Weights of a small GPT-style language model, trained from scratch on English Wikipedia: width 224, tied embeddings.
Each number is 500 + 40 x the weight over its row's rms, rounded and kept within 0 to 999. Layers, rows and columns count from 0. Numbers have three digits each. The size before them is the row's rms in percent of the matrix's.

# down: layer 4 MLP down (transposed), 768x224, rms 0.0711, rows 292-295, columns 0-223
# gate: layer 4 MLP gate, 768x224, rms 0.0811, rows 293-296, columns 0-223
# up: layer 4 MLP up, 768x224, rms 0.0821, rows 293-296, columns 0-223
down292 104:502531522472461510478559443512532544498499466504474481440473517552475590500555449491562513473437479479549575505559489438550440491527464526487495507523568490523508505545493518479407524573417528433520539493411504490528421524524454437393467462487460474559534583439487532494545462542469494506549445559520524455506465472524552525493556472478515466487472569525577478458458412506511476454439512579487479479503523470560471538473470481452532499501522504447471544508460486477471520464469469486484470534504584513524496472484414517483515542474463524533567531581522502529483455497524525479426535419516562469589571494535529461517536575503487518482495446485493519459558537466466538509476
gate293 100:528472497520483528507573505535493506452500504449511533508492526482558497497504498526494496577527506524494470468567473467454530498538455494530461468552452485502433509581516419482477480490486609503525461523463496449463446432519556526499471420549557541558540538502455361500448479442531548514477484448491445453471498495548521480546525452540449497489484504557562513518520511510454492459435502509468511496552503511555405496562631436442480492468544481534471487496459439539594500500516462426480496454477482452503493566527463564517442486524464508469523465573500528476558528494500474477452535559476493458525466497458440419470562559484478493522442528574471502490532573529498490456547
up293 102:505492536471516536420480458505495481506529523496483500499518467460460507532522473503491546570483460490446506501514455522546479503560541543422420474538556535507459446497534521507514492453518523503518436467474470520465476500542507503469537566494427448534608506445432524484553452506459465491427453427481497479499530537514425517552457505491456533410480506509442564535437547424486493545451459540470493555493497526515481459488499522493506610545522528522518497453504537543534545521512436458567573509522453539560485449538501438454560470528551457439478482612498547532503534485469448462466554491466438512514511445529539426438490510442480447435488505531479498409564527509569444513509
down293 102:467548469467488458451482460507488508516430513397510496511549441506508501493497546471439456457500505445505507528510492451468522478443602493459474546500521477465472501477573480505477442477482448515455493522517542508554481479451474483503538485413474462533529475456517577451583482563480435520513551519496514423514493500501491512455450526490510453532480517535453510498494499455497495465495512545523541565509582498513573559491499531523519542516454521484468472511469537486483477557544458505555593528461502587502490497559476491507542560487515489461435481461486448534468516546505505572552511391422444510535562523518638569564426412469532499530492510463538434532443493550572486547468
gate294 099:494505567489528474552511509495548451468544570458498568453509487474550465485487586501474524565473505464480438567472428447485461561544505439536494483541465475517462515457473515510513413517589515474461501525539468434508465467420505494500525518503454505477546516422513484427483587501484522472506433510487515489493516466512594529504517482490497507497474515533472550510479503481466523478502384472510477419549491534526576484504539504518521489457448530493543431496540476510472543528571453427466443492479569492501521469505483491482506529428495459397470523533557565510499524508467539553422474509390490368472503507474512485432495507498474542506446415479551468486463563508535437527521
up294 102:544517534524442481514465532478527446487475523427495513518447563556491537514553447515493447567486524527493529480483494436515492532480489465534504467496490443442449491527499551450537553496521495511555582435462513570521460516404453540451445530539495515520498505480503504547557511561489477543466520523463548480506578569486474472518437494562457548572505562460576416505501526560485516528472433496455515471500400560583496577443488557415453559482500482485490486531470539525521442523475563487489545474487447530567507585439495575540560502437503474563496560495535447486521483494536489548461508567504565524518490526520447456522533508433471547537454470512480442442496483512506461521494
down294 106:443534433418507512497518473481512525510479466504561487534470494448483512440508455529528537563513485530496526524499449575467533596498510535484556509552502535507509445422506504569479505496444529477477443450455460550431555481583481502547524461502505522505531483497487474502458475524486519473537490471535545568464404506527568461508556558486566473496523432426426544485477490499522577566499514539538494526441576526433428521554457511559574481496573483536580493515497449522549494537458458511563446440478500533444503530511470518461482528527496550494517545470482523493483511524516505412523439447388442472492535506505511416601496504543466507527488513423517507537544527517528471504534
gate295 109:523441440479472502496516511519498453438473463467515484535473517444478573454445463538519503443461504417516521515532524491468511539542552507437545461571467549561406478506550490484525578477534607459497525519453433407490555481516492564578520521531529492450497462477558526465531565463520463470531526478510413463520496441532530521552445502454523434523531518492500427511488506487472521440475528460468579565523479484551580460470507454554463463530470486548498448523568549562514527493570439515485483524541428542459452486498475459501528504548438558495481526517532485547445520517540432471534446467512467566521507557465494561518482472557534525499520528536487545501510525528458524441580
up295 106:540467539545468495514563504534493545496428540525560538541526460506499564539555526440573534526474451522505444490463439500495529482535527544474434476497520474388498500534468437509461478475516511582509492499442539484475486545439477512430480573558495494415410514447483460593507418473445542543534454493500558468491435529541481528492490496502491496412501520525465451488436459530469489518500491497461499526474522554511435513549554533471531509418478441484495518472512527470437412610467511525562528489520524457496551528490526423469489491451430426483573512542461465496583469519533499519566540489486487485488466479507540504442482484468499529537452467533466458444552505518451557511454
down295 098:514485538467454477424502409534469494488467494553439486567540476516508522460496512502574535450482503467459455395496486557455508558544516537488587483520506536451505549494519492499540546565549453522526491538544510541461490504496460548473513476508467472437533532507513546479591510481557506511457483503504472528522476488525471482540476559441440484535526553445569613515582444542475524501482489575497607530563514434501504538454523488439514561462477468500466537572527587480561527503485486478455454507501512490528472486497534533458464512480507548538525550481438415520523586557468476542545508567544540502498570432452530520488461519568540496548530478451450510475535497480460542502565
gate296 099:565508562429487475486544545539502537482519446492478469551472496453495435468502451593544504501527541486461459460478520532498465514480496493465451522536464517491504447511423527484436452505512428504507577520515493573508501541478501512519464470503534508477536520484470491581534538408508529559554480396503582514580494506455483467509482522466572483464540470543463476530483453473486483478382426488453558487445481565522482453541567450504481491434461490494534533508378537527535536452580527481454438455543492544513549449491484527461516503573508484505549458556532483486477500530545540491472455453512504429579511454473537523546585448505464510521538491491503546498572503520500497524423
up296 101:469545485540439464534465526553530442530496510463543406548437448504518504488442537522436478541448495492518437561488605504478542580523517538511510555452518518535485533529487500501456539537511493536477493441515506453457449474494446522459490540546488526418482491454455504504527488503526477537513475498457509565543472538619571532572509486475498497504444513491505544502467543523495485538552529576567442496546503481537579499495515525478492539473476549506443518482523541557474535572469520534524459531516488427518457451540514556476495467506527502537500523499536563523499481498559512495487410497510573476503519480460500608542460513479459606508499496605536497501439492424501434386531